Each number is 500 + 50 x the weight over its row's rms, rounded and kept within 0 to 999. Layers, rows and columns count from 0. Numbers have three digits each. The size before them is the row's rms in percent of the matrix's.

# layer 5 MLP up, 2304x384, rms 0.0945, rows 958-1102, columns 192-287
104:402578451517459441528538508521387495475607452695524505451483417532422540381472558502372491476486481482551557410529536528539409430557530405398494548520514494591483471436576507517481435533577562555513500466480509494520441474538480445526460459511571455544463488538450521472514539507517521487
092:491555466588614595612399439588540457444532553532520417517533494476528436566463529404464502453459442494493495581486514513562534501528378529506485520485498465475576509615480476551462459488494439540501544482454471478471573476540550426506472492504542497504462498446562417463427546538513467533
099:497622451563503509533484494411507425591446379476529433509535445564507437549543515520408450436564501538388498535491478419592456557596422565541531499533440421499556507474416421477538515476596579517512547507511573522478628484483504444444453512566486511459508533498541483578448464514577524506
101:601421491459577509533536530510455481504489497491483527468553474556522513638471530537459461513444481568557438457493426547570464531496422587502475502498459443496570517543549603536401432562539420491412535585485603576571596507464530480496500462564483517536547477495466452533591422520539464569
100:537442476515559439593503482477497385511465459410508499571473603492517562486488529424534534485552540448458536514468462464519469482485396484487407512513476579491453466609505485675485442604496471469572487573462537550560519444574552480582485571432432550544452385559462513434588533436448506477
102:535471447469484493533544503542407507477463504511474474519515530503508436445527438479431490484521509651498529509482551437482613443480543564525480466540431475528484440510465536455455480462464569487551389540442472509482527473548574435577416546503517483482547512534503551476483558409458662532
099:505516509494509486507509579542473458564500494482556484511550520520412504548472517479442433559470466533491560569566443571512418573429567533448506503539525552561498519453549406480435502519506444514507513481493596508528607448489459484408506517547539511462543508450512505458534605483534644561
095:451476522505416583452506547503466534493488558532487529497486441423434442524509418572566567496435471499526542517412578530515532520558543512489483557415550457512525457510497507553430517469563474499485573394539491494598533565481459491513490538523445410387454479549535526577547550560427461494
102:418433440531521510531509592484491536554466526609507461532588504489571506480459552504556490408534466543472384476448505501484496545519429536456609459501484525495504464542511481467482496485525554566475530487582556473584468469499551394485490470490511449530562408515399560537447465526506533476
101:524508574576534569579453483470504503597415479504502520485491437518537475533423481540416529541565530481520441469569455436656455478491574548486509439485488501553490524397497495465614444404476484496503511544463497447479532445537464456483547467386407603498477490580492555485622484444439557664
098:540530506483539491477469495408450396575513517472427471482482503485524553545508438435541535483545429493482538513508538501465416443560501577395400478537516538443483544550624591506505485540558541469531617452556612542519541449474509448480599564501443478530499386519505464524474478584336470562
096:449526514521572537489404485487566450515430418504414569491492497388449501510571506519540508458447443562571605562489499438427535583433419553506505521435572581426592542480519523536533539483441461493423488468506487457525464468479497520439468460507605527588530424499427376498460578436478551481
100:547512456466431459539490478517429453442405483483520517516423447602441479611529433450522516522505526530543498482494435537506495573481492521481500437446533548559513449523431521502433513533559476477454455477491435499458466567521468498537535587549492527511512516499474569527487549608515482469
101:479505480470572470506506594460527501530536491460616421422498464453553603546461531462496474488549559558483607516503502438513490515581580458510448581512566474510463452550545532495467524562429527491492594509523447468548412547430546510502571496472434483477493499486502464388538526487506485473
103:576548497456460487539549420468524495452471524468495451447509564492478515481558470575525502590533517492492508525511530448436492508641536425517563458463598476433506538518530419525492549445575574581475481491544487511469521568508472490512454525583554549537479420545485512538514541580589572543
099:503471453493570510614592424496528450554496479461585489504439441535584422554534494542496448549510560526501525552546459454582552497420490591515450416597449474439568476558522513544532462549513502535517509534465432465475526442485534416442500514487485426463500554488494560490468510481481484488
096:461565486520517482503610485419514520586399571579559496483531553497494397512466461497453531441475451531542515552534468555484508508459532512478446553507496550428484437451599507469498431446541494598552472540523469572471557551562487437471448416491458450547527471576452535539411654572466526504
091:538526569447441472538504509539446519555477489442454509561474557562520614428454528493492457519499591473643519571525585482469558497595438488459441617563411480529559521634425439503414481495475482472559571420555531567488434518540473399531416539460616544474485514478512477540387466597583541503
101:524514570437418508558510550517481457555474534394478461528512384582526479557523500491534538465588504549449412495430486539521454506521612597526472538581567477434534390514530463513520460458486457493485457518521433456478425512450464557511510462539476536462523608470481542527562601606546566567
102:473461489520509584568515506531476455452494447488407419520475472420561507554566499478468421531516573480475533583569532511526518453532569463488433469437484521541546468455628678570557494505539525455529555445439497547544478523491460590554511485448444489497593480450566481434536511510577543543
109:492563497452433489540615439510569528409506556505561547516432448519438553439571509496456516579485506465549455498550588535474635469465489401456516471619538511471450453510436437522602520450443506567397384516496520491575434533466530502508492576425534478577487507467491540495458532549602479502
104:445489540489528554449563477486398506472577566494483476518519522582495498435624487523573425479511458559504455501579599448443417449449543453473525621543550563529499463488499455474508475467419567486448479533511508429496526510534424486511433526451435508498554531566522429534553582494541491549
101:455546492403470586481486517554536490431573503525452486559461490501529571478454561462463431487476573481503443461571404435483506524461533460534560419538496449406440492485453574546476523506509427454460486537457541527506461406585375410508497563493402566537402546585503521503472526476494504513
098:564515509449506464439543575527515482429550471491475561479424509538513517581509508531528476521509446494471467530517430455489534402464507463473527453586511519505532453527471523529565485552436501439463478470455469559519435614435472542609556440605500469542588599464504540511432493526482403418
095:458488449513522517569487526480499532565551535474487492521472519532564519527438572350594496503533521422539487548556470617489512469617432501470407457507462561516420475540568518530507504514416464481476542487623381506444492455524467456456571512516578441473452551635442562496520396535549589513
100:554508611457476469556449450465552510546547495493471422582526393483544505530516489564414538460504533496483561533523418519508414450534490478543554518437504518455519504465556479456438536544468456475490512554448552582582491530447535587550423485603530516575495511416544456407520519557422508479
096:437438475490525524501585567346487532464502560380563515502459571476440529530523472493545522450476453432508406519472479514495482529519426544563520535476447525560497459444447456474564509498529515475595471557496466510515558561532478491417425562467608521500547437434537458488501588529571459524
103:515364428514340549516492450526530430528510520538497499465474453451537481492451476480445555454462382541492520526424556494585499367568532606531474381522433508550495515581421552528567531559516517445502455453503494457494504549481534447379546480535572479524482600476418471426523530503406495559
093:431625461453542486502504514542560510506487421466437525383417591503471529514517385499494466474507549493557467484568437415532520534524472463461545521529548479542493489589510554495521579430516521450488543423482455475493469508539616470420572403466472387444486491426528447447524567511513461478
108:460579518443416490438497491532497431534539532477617594532522473371467441598509524520513475530567529465468605457467488556533505439521488471556518515480412441477563605481544490501513473486441441563522511488523528467589442436499489439499511508409503459591483565607470596505507552551501575499
106:524569537513571522491473430425494517548491453574459375594407550388506520527567499456464564382548460542451475511412442521449419550463473468447543591476521510464511407430524456578622582512545466417523452475481532401556505517420576526444476604521526461539506408487496589471442388552496540529
099:508532473507478511518457459522532515431545550524479549372515514506509526543513431553469444438593475511561445548545492418497490542495505466540482500446609467493531525400501502547537420476460460513503525501590578421481453582630485491513496528441504463466443502480468552440493484500419475549
102:506541498558463544602400510518519543486440506491552594476480502489511483543541506452530419491546431508515505512498401506549495577493567514458509481502525408516493528431590457491590545558402494503444569463495524598451510454514528499377500550481466445473456420501518558508470425541556587442
098:464435458479571528545502501493612583515574462559455487475440571463507508475535439464470522477493555521490494566511429463359583567517475506447498500502334489507488497525519506537442414492536568468446568497468421487419505491505427516460436441486491456563509519510448560530456560556459469526
096:466549488382444410431600433496546504464425460545495520522503505579483529547498482447500424588452554564430468511540491472389499485531545522519428453446513518415509547544491552518416538498599534515435389441487557474514532407497523523510473470521490458526492519463530421348541466490478542449
094:526478510447484460488525520547551530620476508518514536505514475576509546530474423424474537584570562548523460518451417537503503588507592526459510497545492488530512548482433549478515446479496425512488433517463434558420548483579491509517483531490437368619487509541537460500522463433490470474
098:512433437445442364466473507503526502454492496520458415563528464500529550541484537507511465538521480406522453495481433481499473442519594432447504548452588590502428538541539547426406529533559494428503548548588513534575541463510473501547488449509522524476482491442596503465452482464488458514
106:501466492533509493559533484499459442584534444465605487528490407451500490453513468497512470483474498523519535498477523457413554483536542538526363478447518461526500532539496535447484527507445462441425501462470530553454518592487536409454524437621554516546456563496489577376535539588516509497
100:481603512444425556495630495471437602444432567436497542512482465471381535504497484544424550499511582516492512467507500610436413457467529408445540473558517517504448509408501458472505531530464508492544512601447600493448477561584452538468472471489465466457580423512477445512509471450513591532
101:471505561503509495560496460439546517491489508530477478481466521509527480505523442554455433512502453496520574545559443453542483533429537526535509424454526385538638509565481434494486511518423546455512629524526439512453554594463499532554518505505476583534512477501547446599535492468527514378
100:497480533432582428476568513589485517513488477550500377495481536415497480441449419570481501395586444542552524462515565529464461531496613582517465396447482554495476498383652565509458490501520528455588475457403559443408629483492505495519500435550552418594563425425538492468516448580454482561
101:520506483458465494507529393506560525568475542526480458465515461468540600493521570476440555459661616480563509541588569501554586551531472485503512510440527476576562497574516429517541483410435518467472411473569490424517494547427507393470471459532484517554545517419330464453497586517527452453
122:504553498574473416491483494526506542479502453468401449483501479515539558415492538576474511534547559441562513442503407418480531482496517456476487505536589472479457448511421495499475565524582432563567408553466475475524471423470420523563496577482462374569383456449464459528469490487535524576
097:550407482468601572549486606469558459501460489389430455500553544541508459493518555462484501500594448507530581467532517510523505466524486474549402522555432428513462536506422378559500444463474523577549572475517513520536524426377422564494437495540523576536385540447496522475520508440523482511
078:415556464554581439543417507450516488429501492547416571527506537535587556425520535472455504532422548540505522492570495494474549511604534521459583465474437560502494485473560504466496569550503500467462464482424511507539595463550543473425509514532509617526497502566659408584449513417569519402
098:408490495534608505450537545442502542501525514448507458476530546528449487559454486405483503538429443565534586505533515598419486531534495539475542481516563524537418560531437465490566591495543460408456463462494439461529535458529519465476572502479537502442407525514517493488495546471591429561
105:473428527528455511456568463461507527502599580511494549517496533500602540436544467519538442439553432499354542492571431455519412535493506565497499535436504471477476495473443463544516599488555498502473678497468477513502497559534477432553452451439454496550478508549474457419530603573599524521
108:560433539541506538541566512534526518497563528448379532512413378520394458553509517453548580570464508479482474431505595489523499373459422499427409552565485564513497557461531506508446536465481468575487511557501534514554422506547555450355422500499449511443510492563566444551511492470477457447
099:587429483439436555566461532435444476469544515510423511550506428512492553508610457487410458498471465525431470486487465517533459517636493504560523518456550540565552579393515531465448451500520553527567526584487544510528465555518506461507549496580431466511498523550569557463638434451528474501
096:403520413605517550489476458490534497509498455498446526464494506484564457512551450532463626509470565451490462573495464436479449580558549455581401491534463532485480525502483459501540434509462544576504510526525539511469479524522486424437508452556438454476479562532550500523511588462392474506
104:546496474434451516519475571466437486595460582483471579455574519503505497452586559495526576445550476568555561524530534611544512492514495554576465583529417565609488478513554484447505470456503526472475557490489556480460531426467465532467469459589436466541472476403555508454455512501528559511
089:500460514460445578480432507522459511456469508551510435558521374461482363517474548527440502485496523468541469466519483501486450435511517512454570525483508439531540526456499459516517507631492506562454513507521552501601501463646587458523394521473501542476527551473526500557449567510471465483
102:499499547457536589428472450493495570509457474489485536388503505416524522428517537562370442485475578476590540462523442422565450491508512477478499497541565566527444465479549541530562527529590566560473529494482460498468442569547579502441512437543486440533418488534506553470468448486548529448
100:449513544510487576533520545578459543489541412500491505520565556456454460607543466624535477451453487508421483568605433453531410509558578538465550554452518389522429552552457540434374400532519525527472477525477462535511481533554516531479435458444445419461504454509498547496563430466549501553
096:482479525478484442539530595544551463513501455466482512455445525416595473572570632443497461438479488464526560526525595571554452446566484531573454492468508480551498498537514456508453451463504473369545452488513532485510523551575491548492450488511440449486507535481561518476491504595564510493
097:579499523403500544531441456526537506499531538498484438433490380476429508550510534551428431502574519444497605485459478468539442545547485576565395501493519491598563506540451452532497523363556495478528517488496480402553473547473389528411467495471525584430526500452552515504423588461541556471
098:518557614461431482511405468555447365491463512491509453504662458574509453510507584433432634429445451486548567400480502500633487449478602619483406531494479495577498581524546580464496534508482530475503533416433534483592481483467572550424445532478504487545466530452510541528541491505471491399
098:506516506532517475455421578552519457516436483488441371503498491497564453553553532542565474463511543520511528482542601490495543499480548420472482483486524441471518479522542451484531416498570536513554492517411424522425461575476425485464467475556472541594419467469457519563593501468403396518
098:456415480549530424503589526512484504596473498386483449459474493512519529484549471471495546459544504513467542451515520580455453487411514438519475496503431522473562469406532466547534399510527583598484556512505455489518531466567455546517420521543553480646492450580593545524423560478511430534
109:458553490408486486553491467476504496458473426535484565498421482471478487512474497533522478543511513504476521504544492525490534570402483601461439500448548539556554437457530452528437577516545499561555486430434534532554505510557529543557513500463559473486528593394578467508483466558473480510
102:477563587470550432433452391519457506417400415533444418425452448524487488471575493523486516466527465610516425576398499519478499470506478563549495511464504547434421590457471565491581461490484509447441450476449478497528518550528478457573479505482514434492529482515530504525482478560540455469
105:504434503513496535543514477499487479547424455405531475482491540478580555545525537538471501447501479514436430556517477531502454475529676474529504462508499543539490516423615431488411474507542570449492570577484567404537554495499474564557536479448539509469505521480480443484425413473476502486
089:484414566520453542392588549571455500533478528490525562546512580581513476547468544468457447591459376434454562578499508526437512646469503499519538449523466471497630449566388514494363591451468503532501428607580498462586498589516501450551467528482453520524504476491588529511541422479552487504
097:561438481524616528455473477558518585500554444468417510517448510526499483565468509513546450567543507403522462456542532552453443454508505509574527554429511501517564451481467350520484529523525458466448502514582475406501510540498480572588431494552497451441428458521531535514453594526545582561
107:504491506499459444491531417564517550562530451501568489521566427494493497492441521550514474545417508434604477489511472486480490442535545534561517555573490420512528551620564493484458491499467377536469380477457474520394512605441445535517480528472508539500535528562561555572503459489506462522
100:410488472521593549512426462477497545530478477576524493533531470531422584499511500445437516496471490537614505471484476606533488599530385467468603479432497453486359430542512472447526473484500484562480411467534499595499460498533605519462426501550395438466582458427587508524509510551456475473
092:454459452472554508460546509461515380532477582584431563493485462481550582490545378652555485528484503495542536476514390593435510440536515360583514458463574530507450497576542474468488501519601584544473480639513552454535399495512489476528495565465470479580520502479515527465448504514468455467
101:445547562366488512524436485520448526403436466537444500487531414507459494567529481482521495553512582503500456392496450591445460429493491515451432413498555574479421502503542500545424467559464480525454463493527500593531551486528485467498524454324487521432497518501494460474451411524394570438
095:414462616475515601537423422502561427484435576467546476535465440456498448579459479483465506520445516467454617590370428551468517585430538542479537530462564511503509528551513527467520421484527421500555617528533572519487553478499509509531416568561468501549457543435550457519523535561536540496
101:549418535482436521534585520450516546572486453455565500508491515515476560575409470551422477546495550442570555482498528448442491481633563529492601512508576531457535534493489496437479554505503557425502510506444534498399493594490474439491443478594566522562514501514414541447551484493520642589
100:511458508463650549411482464473534489502540560443476559543474541527478582499597525508460509468514500474555534471492571447513491480542491493500571531512569483516510553472482477495569500465523541412479542489492484505360509548433473571505402486526526462548529555531447472418528474508516445513
102:501543526443468527429592399449482571418475453559551460469539504497503423566421484531463516483522522479536412573522566548464501413537552486456490385420476391503498416494541530537476536508525481546480548604465524547391466447539559421485468431506502509486463446525530439498421519511460529547
099:471510625490503539538594471508541473562462480494428431549582515440498509540453470526492533478467473492477551482494417412424570477530491565513423434490496494480436511535508527415436493496610502485512466612441597532506474483450545473510513456438513530367549504459550557521519510417528522582
097:463517557444430502514518495521545513465358550462448507444578546434490465443590514467450534519436543492502572454577557554452505441517547454536541470560580460524475536563560458487489630500435520516463437458549436532420475459494438473529539428491540511495436514514436499549524544556473521486
108:466482529489479502509532510595398467532475502451483466435508534476584505469551408453461476481506473439406503520541480476536485542513417468523578422560397535437467469502441494533473537534449554540503537441426482527545467585491423425464528484511426542413501454444548458561480515548503488584
095:428479455515467423480532531432451497563464536665495475555514482496431532480459538519503573489518458435443406570490512468484527516510494511416482509470561548552531503420451497502585515485549535479549481586507431510549478490555412564509572512536460499539480522501401435480511512518453515492
094:523562561493474450484476495467513494511480409454430512489462520538387527455480446536459490471540441405584512485452428498474448544567497440449491571513456538526475597468508530581489568562472480544513473460417500499466488524547447494495460516562558453578509459510461570557462537595506519456
096:458462444416548502556571495481435510504575606461474461552522547430525405422509579527506474507508467437478511594482456479490459519587441478414525495420501528547560496458492467529481505480558457595495472452546468531566557422488462541457494500548474591544439474368507518504603496463464589453
098:539646527445483438482458569510490452461533451552485354493573488574542526420567424493502470571529498550520504552397523456543531544506458550395428458492566534566532540466419541443507551463382521509397448543545574556559566515582507552489570528525453448535440539490506544502539570450479534580
096:500499505447499586517503411483500515498513459545548462651393528522487568476569464569472522550573572482466400491417486545493472477412507493459529511420457455460519446442624427460532466535557505573517448486578438487486482519523515496388480469403485552495421542484531411579462454527485483512
127:375580573517398523504491444497555557540574468466392452409553476562509511531527437514498592529519599460527552453422445470492551531492513439607458490472542468452483413566445544557505581459470527550549474519468463448504551484480450561466506456535467480453450514512455476487435496597518532534
098:503508478479401425595540470482484570479423516572470456453466601423477499497546471482435475424636522554495533480483359491547425543430488506565400568574471500506500531477526466525573566482480505507483457562523508465446478567525503483488509466536583445566453468472485457531533463462477466441
104:536482440447546535460589399569527477399549564414556516471486411506475533553483472531570496451464514515540498488386513533507491435475513575524533389510469506478518553476518462521504424503486596503585538545497458582469514476471404524488574494459549514566521523583525484505441439490495477454
098:503375512516483409566585467486431376473465513494477437485440400528510418484445465459497491567554572497547535534508568562575519438561536426565543475576631507504487557497530593484494441467571574531519501489499628482554468535556527463528424454492487461484464392470482539518383530519463503535
100:508511575547582550468419444415557478420447431543529535569515529445466493543473419531553509498499432417474452499436539482544511512538459497440569580487556616577612470485475568638409409409465454522577527458533476491571476537478487417485424439505469583458454502528488486545446503607488547563
109:486558529473547442494520559612498512491478478527500525368428556451512522507513467419543503674586493526554510562462420568485460596427509527495485560516466559465520538565552565541541518592534456509557419532494475436479487556542517531531467443380455484497469453587539433493523417445532414490
097:465574428476473551538530403499523482598571564490503544439500506490433524622541412374531519506484567544449542540512520508463349529519498544471541473496446465436573483568486515476492491584498529447464474466447493464541473554484448549558441509529461473513489456469441446551500460513423540463
099:456478503476446483520422499510475527480481485486630596551489556544539523531439562520473447554472490534571437547452524493507445511518531443492619590466577488527548551556564466552512467436442520477481499524596490452563518453505407548448505501429501494456479499567423493406571544468455501450
105:556526458470523504484574572537467493524440509522495505438454517513529461521478532518474445572451574421555519482399433480507502487478503566458612446506481536561479358432566584532544505475528559542529558515482461467509457507419475444524477376558464424492473479475554472579523555483453501540
116:464518393453468450556564508498526605500603504561468563533532456501517589545456502469460532496521557476542570499513493504577412556513472500549479487405502510435606506531550531473563559509526532607502475527372466518532531506514491572592517415493552526443592567583569593502444563558494526511
106:500480512485586495528449565428529489529393515524515428454517497568403548467518498494474529625476420496479473519546472517532463451559525419455556559431411524478517495506452457555528462500535438557525495492448578507473496492434540439519464500441449443530526494505494534480557512532459492601
093:481321487531477519519531497482558486517488518452482492499428493510469551563435440427479483466521489439506520537523534551505619577479457538548402491542526458575515497529559604524498475599521506533457525544515514554597491497463533576592521480512501442514539493499378469469539554445439475568
102:463507580522431552520546494539570477415503454507521539582512535437555495414502526384493475444465494531487555563450552508428443506581515496549533550507515537512569520469458448503465639514527462520529426588541435447465477332442580419526463509511463468511517457602523492468545486575485448546
091:447475530563533432468519494546595469600433489495472439521517530479444578528494553545466523408494450559396496535495432510477509416434463534402446534501568508519376516564504483557516507521463640527619438403532579447482464495523491525410530507529431448496496504559400571480476542550502568461
094:468504450506482513495473479575501524541529545548450516531506516403398473479558494586499504526410491392588544464444507526449479506502573534475518312528512536602518494540513562561526557445482457407553486508481482553530497563454449505458372464573575525525488472513464497527561537509399530623
104:489564478532464561425558501530505567534475484475457460505600511483553484517366420596516613542468458498522472450529514457530425475492627489478395471546500554557428564481510500509621339533446534442598494497441511529509367534495582423511545467466579507582480528587459514572588497459531538424
103:646508459466629443482515526536587477504494502458369387448467579471547501502501508529492572447433480498526450507486493434553467499468458446392554525497573580474449449562553550480443555555499530472587492560535553441511550444550513542501438396429499473511535549492442537503549551466474509528
100:462481472420533543571473488487459391467520454438449524417538454514502448555429523514561506516483469538445510554558420483375480537558585458542436482494506428492469532545566469473518538562449489521512534533395522481438546481575523472522459494519535415538499486440462447403504442541452498565
103:426479496489494482451555518428585536492532496491453450509400532487616460514546492535566517475503421516554483487490486558448513553414433606527551596498525454458500342511567541425459509485506469589451499509595466487563470441512428491504530501468536516522533525484430484602409481503528516439
099:498504516506494459493448501494528456453459511522471563480522430523518549494481553522505476438432508535634503561488592513472467488544525500507439427537446454537502511392554394476418489482537430579526505409503465565393468442482516462455484524521459453483490583485656414529547471484506560468
102:525522607451425397439460514543444517571493435508530475477512459535488543538496578562531441485474581491434425439546510533447548441445521488479399426456472545592496516496514482541456437570521580483519524444637409453498564451530455471551407483496488490444496529556486544440494455485399430489
105:424488495438520491544488522512472470494487488468541488564587446480527512497455467391490483621548459511557578522501483431491497497481502501530509523533466428415537481529457567515547541465472567499526420505438502514510597483604527598552495461445407518521391465496470511470541427514422450507
089:464556522485517482485541466560557527527488560534599469504452580562531457547476510555454504403458563541539588530368440513513503557510522443447437573464531534452537530498593448499540486506418573443506490538457391549475560512518534415484519496355526530448446539552422500586526527456505561518
101:515483513522482529519574409536479467522411447572490437482470499545483369523498530514511422526490453500544458508507489536522542478494481415505478490548605592518555492505584508607442456473523498497598585489480490516510475581481540409463403478496485483456517420475509536566522520444403470498
099:519466449536415502542492491456546511518474443508522493533462530548532447414509574531484454426546401521458523582493515449465525574580554393440482459578522568489571535518558426460449496495462550522474480536535526438548492479424460445484421406599521464485467616558487490486446482541511388440
097:556453551473467535625493437620456507509499473482488578515535405547483505473527515488523442478435426459555467547394550406612476541474564473592468519489488475546420456521479326600400426484513510624429406538561527479516522546431553500503492498497461515515498575573482522554506453473502505459
103:482533435455489536536502470498479505462547479506472559521516532531480581450440548457486499474550525514506506518545517548472562520523472537586479504576438527519444476416467602519487630511485503528427623558518520512543467560615479438429550514475558359493457466628566487490502532547589543450
097:448491520565463454529528582468572553582470558523573455489469446470508496405420467601415478552479596573501447481489500445432494476497557513511460542580537503497462622434374552474409437467488499477480519491517461530576616505480486531505462498491429522512470480437581561462415487482484472487
112:486480514430496530581564609553481431555485573519445549477530474457509500585575393601486467473573438431461466454510533458472588466472485422489558473492521543437548450469447539467592584480512502526456512426472488447515507474518442574496418603496416484423562498471501472519446411427432529532
108:514572522534470548476491570531614466419511497409483500609559457381535558509566495520418453482433527436503525504394467457541509511454455536494559512508496519460506514496488481560546397463452507541447512495530455497499454440517494607565511501483497517515467403431509412432515463556621488593
105:538519494592466477544504544595541509487508459433497511539411494529577524488503539446462521522451597449543438498549413512479475460585530470439546469480488515534461515464546484544564544560605503476418470507493564472482439441435502446426511538498442503580560489509415524453550495545489537467
105:475477447469569556495420476560577478539519529446482509580519524453549462468465437446424548562531510488500543519409523473537516468543551538500501455408503435438599543481569536560439397495462523527519475508514511505380449551482495503525429538527549450502433422504546456493378514449505507526
100:411494448516540445458529491462482551539598457473395484434485534567491553488477531487555483597469473576461471555514553547515506424461412556513535411551433565550500496434538367511485454378477510478458499487464448475623476535537491426482511449515580497509553457542532553519589530551499492525
103:468613507543573487515498536521473500558429498442525471538531504444360428461642508423452448506499590573545556522505415496489497480518372501461561449550410439500446548512468490608498509551519496499572501591525496549512451507512461446518535507413574519448490504526428484382499485527506455494
110:539507509515502570503481543477614511449439443497442511472473527530540526444596484481534558542501452444391442559534488499493431598456479560470528460523458559513566456575575578493548514471604536561507516476475428464527625446569535562490449507543413516385499559461514511429528542500522530597
096:444439480506457426497553480465528547465552507402531521444479554462612505495512500440441550492428511471482458434586487494555458507446514570545441505572465528528476597504538508455470446470505572478488553484612502497508496511487371465543518572538545520496405530473479623440527507524410527558
098:541448459470433505517470492468554555523523510514437547506630490496411478487569520465572463491586528506422438459444606532510475477496501626486472557457520470526634454528508455481578487537406401528486541512476378464532572497660528504553501505500447451560490470539528452437550572558434500462
099:499479567512470580524456576509536547471495561602510549595540442525438488502528559488525587463517567431545537520533553532541509570463538445522465498504494505573517406466478523480556542583430512567525522494612477428493519469632600482446529541451558459486450479531489429544456519517489546598
104:570549575396469525440495425585576528487565530494523557446549441447537391472449525540486541477527508616503471482521440508422549515544531525486606539507432440524520588540525495483459354568453382561524522491491524517513494470493461473406430489451501472532487602431504571516475543531484462487
096:552487500395492510557575432508566505467529521456489457489511462479522482543368411545473463518560493538607507550558517540520567548423541490471529444523476427508510524567587525472463528527402439530456508506506446571527544475522497613569496471459494483521438517532498469474503539580490478532
101:524455543580491542462381562502541471522508446525497431555488570495471506473517507454478442549400500502492467581492504515425615482508555462361551485471438506466508469537518520481402615455431511503443565535422480545500589480502518465473512524471523476500512457421605540487487565520510531516
101:442569500555528574566504525478512594448515485481531564475513529465475470520505448518507504491539395565527458486493490459548554614546560429426539409582502584531517547505501508509552400538475580501523607526537429503436521516507526406495419534459427475436518441530492570580493500556442470431
101:503491556482484556498492498533593423464483451530524459527477498478398545456468499569469572509532554513498493493500495528456556445504454491498516459635381460543498463458523483521494419484535523492463614488482516463557540490498454518518499534530504503479488532561603547596522511508450554432
103:462484480413507469500530456510570526570545513441471462437497494503523479445405456488528517530460490545523482605493458406556546487506589546465484506472451436514543409502528487419569438503374526617474395562480538477493473526500500472437515486442617526526564474474588535482463488528563418499
106:425373420521446460554531519464509500522537564533469493451530565426473479505505546525420561545473577514482557549614608451525508485473498494517548417539553572548557485422547554481474459511466500453495551493479506480476480538495514491466521417465493452442573429536443528432511476466420484519
092:562473536521470512494594450458521623508486554543588585475513484493587540577541417520559492513559552416554511571491528538472518479534505471544555499564459499533506522461450513477494545404493613529504486506543581449547480496480382548523501521590490522439440528493509451509496485498535517500
091:555528524448563518479483513483547518506531592462464546491501499587432449443438439492430521485443468455506451532507487432564485410400446497542461485600444472452682537461586475485413554493511581472522485523462455445409502437589440473555530448520550524499555463506506442453550453519453541483
105:556615479524493494414535433597616430471635461507437403444523558507463571535526487528467509519451429493533587568451533461497564459457515596418531522472464466517514559469467513594451509463506489467524469416571476449476507380561456481569543576486415525531479495483546520504493468480549467487
100:538435502455469440457520494582448495388472510411556597517461415491537540465520607515480463534569476411567503537513472484536499440500519494428525540434484502526510505359465541433507614478502481523546484492580518537528527508569455469595516451572526496493470563499507481451619506667525409498
095:542461490498411479470458521540637464534572530561451519504373531490393494432522514521436474553480507456476383559528622439517362494475463514586508476429524490537556418514548577562489524481493526450504496526457527464529547575494479490480439440473492421466554488559463484491431565523546510469
104:498503496495427539493521489612439523495447510548495596511470455540458458557498534516415506473455548422598508484474569445504551556462497508516541478540512450564409527364563450400444498527477473478411461523514427572497452575540462495510504453499535563570554517559387530492541432478487516455
107:462527353440440510500489604480472547553494421556545397454510460548554506510413585541425504509524498449557499571563508566530537491640520492431519535436479478498476533516488459539543452483561573563538569412483527424545474457514537472515430423493520501447472487496521513514499600420430421540
102:455504502459460555504477524419467455478526490519501574505472564506575496590534513561561436460506431426547541564516536554507529570471523536487446436461540479481526525484522551498461492468458464401515504466487467497502513584458571484517500457468505504521557412478439517590432511517417614483
104:558609609468569473478529555355434486579443390569524505628560538471593530590473546602481455502559494448521445458536502374575533461505548461440542517631537521430516535436533565513472435536522475460449523468458508542570510524507373461459502482563434481555470552572447604523541523507496552522
097:498583425497499524461530490512492451464549585536480453505496510479473505542503484572517541563489545543508477436527505440454516468544549484445479478389473437536500518509577562416545497578439600558475459487457664515516463517546399495378541520500494454547458515476500472531432439522467447523
100:491496470440451563497542515527450620536544393530528435375444458564519431526469519538487534558501561454496443541500452557386434534401507491559633524482485484582572468515519538532533470464470447460468385509495455423520382458455450579515462549461540471546443522456387429505573446524409536454
099:441536468525538484557559489431467498334403487477474475531550522466513545495444424433538465476488528436472508528501440530521485442500574509509534550396522515566512505501402502489548505442515536484565482472553509534522593470484580529450513490482604404495464488548546485478452502458558492533
104:497491521464462588472468478503414397509577581558527450496527483430490481460570502477497465500518500520523522525462573512533432493476482487524581516503483543519591458538522546489587411461442496462465519491426455541463468455589492485558483456518479498473528553510491485561494449516490506572
085:491518618503594505552603525540551441502554499484514516516470468402517474420509590408430518581458515441518446519495525456555483549514490500598498520594528503504449534479540350529415460435446534558499400499517487497507516528556572480448608483445516559523433484495662508508491459476546432547
092:511545443527467487478516520496483521400513443553523391412449484589487471526487505457450556426454530507561519555507494488519461454614527452491426436498444443505530540522533478578502441490504493530519572407542606493410456526532507508590429448589560533531451499538588554482482540544498449543
096:345455463476471579529440603480488547468529493490462482482552522456499505564545572472505481475517492547456506537463550489480413481509398441525484455459484449439586455418503572518497578501469586548467505533519566537476586473603567480503455519439542478540417468539488563469500545493523427411
097:484512534466462481471425452488613533572510432594503511510474563499430552558429499437471481471548536559547530532538464474507391510366551495470556485466520422536533570521466564478510506505487519528557570498532499615542501424453460374526452445501554391509607428458508500554502479498475463443
105:487479423533431543569495633475459500465537512533506491454490537604493534608425474473448519500484435485465472508484442425443558564487452466443625550504510527499460423478538521524487535552515589441442476537428558532535550522500452488518449529463530472487484428447478446529481489595561544477
098:437499478444468468514613502479445522433449555529531529462544490483509479430581562463455532527451459524525567423508467513504489486490519465551485524420507462499476554470512550485599488484507527619482503453451561493465429596583551547532425470487494453512565488522467543475533475519465545530
098:517448458539460476467503508484376527574504551555491467533477567529479508425470465479529575516481476492478568440534572538483514516513449480469483543440478565585532516552449541499457537480526462459577474510504490529525570485472448433555492505442563544521522626452545531490514453483572440456